Weights of a small GPT-style language model, trained from scratch on English Wikipedia: embeddings untied during training, shifted keys.
Each number is 128 + 24 x the weight over its row's rms, rounded and kept within 0 to 255. Layers, rows and columns count from 0. The size above them is the row's rms in percent of the matrix's.

# layer 2 attention value, 512x1024, rms 0.06, rows 283-293, columns 448-511
size [114 112 107 103 108 105 107 107 106 111 106]
[[149 125 146  93 148 159 111 159  91 150 102 149 124 109 130 102  94 139 124  86 159 141 124 119 151 159 149 121 164 113 141  92 126 138 117  85 146 166 108 139 132 126 112 134 140 126 149 166 139 138 160 121 110 150 108 181 130 142 130 115 132 136 118  92]
 [122 120 110 142 116  83 107 134 159 172  93  99 118 153 171 142 137 135 121 131 108 150 171 108 134  88 167 157 139 140 154 122 174 148 108 109 145 120 111  85 159 108 141 132 114 103 107 151 150 152 117 135 152 152 147 137 170 133 186 117 134  77 105 123]
 [135 110  80 119 167 176 127 127 115 113 135 107 110 130 138 125 134 127  72 119 105 108 101 164 132 142 146 123 160 119 197 102 157 127 114 156  88 140 118 108 127 136 151 155 123  83 143 108 126 161 144 121 138 115 141 140  94 137 132 107 127  99 106 149]
 [133 145 155 106 108 189 110  86 106 141 169 123 139 143 104 143 127 141 133  89  73 133 183  93  69 135 133  98  86 137 142 122 157  83 151 121 140  94 110 115 161  98 135 129  95 144 122  92 187 113 112 162 114 132 149 100 131 177 160 112 128 132 127 125]
 [147 117 146 152 103 128 142 128 135 154 129  93 139 107 148 127 132 137  90 158 141 103 151 136  99 128 131 129 140 155 141 135 152 116 118 100 145  72 130 116 108 120 125 165 116 101 157 135 126 162 118 134 152  89 109 114 144 119 173 162 111  89 143 124]
 [131 130 130 126 109 125 130 165 134 130 131 142 140 146  94 127 119  71 147 143  97  66  84 105  95 153 128 149  90 129  89  89 120 105 135  97 107 129  84 129 124 163 125 109 119 108 125 170 152 156 117 121 152 138 121 126 125 135 110 157 108 144 167 110]
 [138 143 133 116 131 140 122 146 153  94 192 180 180 139  85 143 111 112 131 135  99 127 111 161 124 130 129  87 170 141 149 120 171 141 129 152 134 155 128 112 100  90 127 139 120 113 115 138  90 139 151 139  70 108 118 138 158 116 122 100 150 138 114 152]
 [157 158 125 121 111 110 157 144 137 113 122 106 120  76 127 126 146 160  89 131 163 145  99 116 152 119 137 117 136 138 138 117 161 131 155 118 155  93  90 159 153 114 120 116 116 103 104  84 131 112 101 109  85 134  89 117 133 163 145 176 132 120 114 109]
 [126 127 117 202 139 120 170 104 168  75 132 132 124 120 109 125 115 145 152 140  84 126 144  77 104 116 107 122 131 167 120 151 132 154 112 150 138 172 133 178 122 116 118 126 131 123 144 108 146 139 174 129  90 154 131 126 118 139 171 163 143 130 127 169]
 [164 122 190  86  66 149 156 133 102 122 149 109 107 103 123 173 154 113 109 111 118 183 157 121 105 130 126 156 114 120  88 106 115 128 126 143 120 101  68  74 143 121 155  99 145 124 119 103 123 110 103 110 129 140 155 158 111 128 146 129 135 124 136 136]
 [113 137  67 187 162 144 109 116 109 119 154 137 154 137 143 136 108 153 105 176 159 128 112 138 126  94  87 150 137 153 132 159 141 129  91 121 118  86 124  99 129 143 147 127 146 151  94 153 134 111 169 124 116 114 130 111 167 165  81 118 132 133 158 162]]
# layer 2 attention output (transposed), 512x1024, rms 0.0593, rows 283-292, columns 448-511
size [ 99 101  96  99  97 102 100  99 102  97]
[[140 124 124 142 133 119 130 125 150  85 108 128  87 138 119 133 121 128 139 159 121 137 117 101 137  87 144 137 100 135 127 162 100 128 116 126 113 112 127 145 131 125 172 132 131 148  86 129 104 144 133 143 113 131 122 101 142 111 120 105 131 118  88 121]
 [124 118  78 164 111 171 106 147 119 108 132 105 123 111 116  89 141 143 114 135 167 109 107 157 102 133  86  99 141 127 100 123 131 137 123 158 132 125 156 150 114 139  89 153 163 168 107 132 142 100 136 145 125 119  95 154  92 131 131 110 128 137 118 136]
 [115  65 109 128 111 165 130 148 120 125 183 121 152 150 119 135  78 147 151 156 113 142 180 104  98 148 125 143 117 174 107 124 117 104 152 138 160 135 126 110 103 160  99 152 177 136  90 141 115 121 156 146 146 138 122 101 134 105 104 166 107 125 145 114]
 [150 125  93 111 142 131 154 159 170 123 123 160 178 102  60 179 124 151  88 155 156 142 145 114 127 155 156 151 113 128 113 129 138 154 124 112 164 110 132 125 134 118 123 118  86 157 138 109 132 123 116 150 167 118 106 142 161 157  98 107 115 138 168 166]
 [155 184 156 141 215 179 139 153  94  97 124 166 132 126 155 148 109 120 109 134 132 115  91  95 126 133 114 140 147 107 145 139 160 128 131 127  97 146 124 135 128 132 145 156 107 125 131 138 126 188 143 144  57 158 122 104  98 115 138 175  81 145 107 140]
 [107 144 138  99 131 154 135 125 120 149 152 133 142 115  91 141 175 157 154  85 136 140 132 144 153 108 169 135 118 120 106 129 124 113  94 102 153 160 169 185 160 127 120 106 127  84 115 133 145 115 120 108 104 116 140  73 133 116 133 128 117 139 128 124]
 [158 117 107 104 136 116 119 163 176  89 157  94 158 137 146 128 151 116 130 109 100 103 153 161 100 123 112 171 126 132 128 129 118 125  90  94 110  81 102 107 159 104 135 126 135 131 131 108 128 132 114 137 114 132 147 119 158 155 139 113 127 132 175 129]
 [142 111 148 114 137 149 149 109  95 125 130 178 146 181 124 136 125 111 184 104 117 139 137  98 128 143 109 125 117  82 155 144 118 128 166 100 132 116 105 152 135 119 126 148 141 142 152 162 122 127 143 140 113  94  88 125 101 161 127 127  87 112 122 141]
 [151 154 126 133 118 134 112 163 120 178 153 106 128 118 178 110 154 125 148  88 113  87 123 188 123 127 145 143 101 137 156 156 145 167 157 121 157  77 126 142 162 154 134 161 136 115 147 159 107 106  88 126 147  82 105 125 117 122 116 121 165 157 132 118]
 [124 155 163 174 138 121 128  97 175 133 126 168 142 105 146  62 158  93 125 148 143 154 101  87 146 139 138 154 157 169 156 159 144 159 128 133 132 147 128 125 130 144 129 109 161 123 124 146 163 155 133 111 132 119 130 101 137 134 162 174 117 157  82 113]]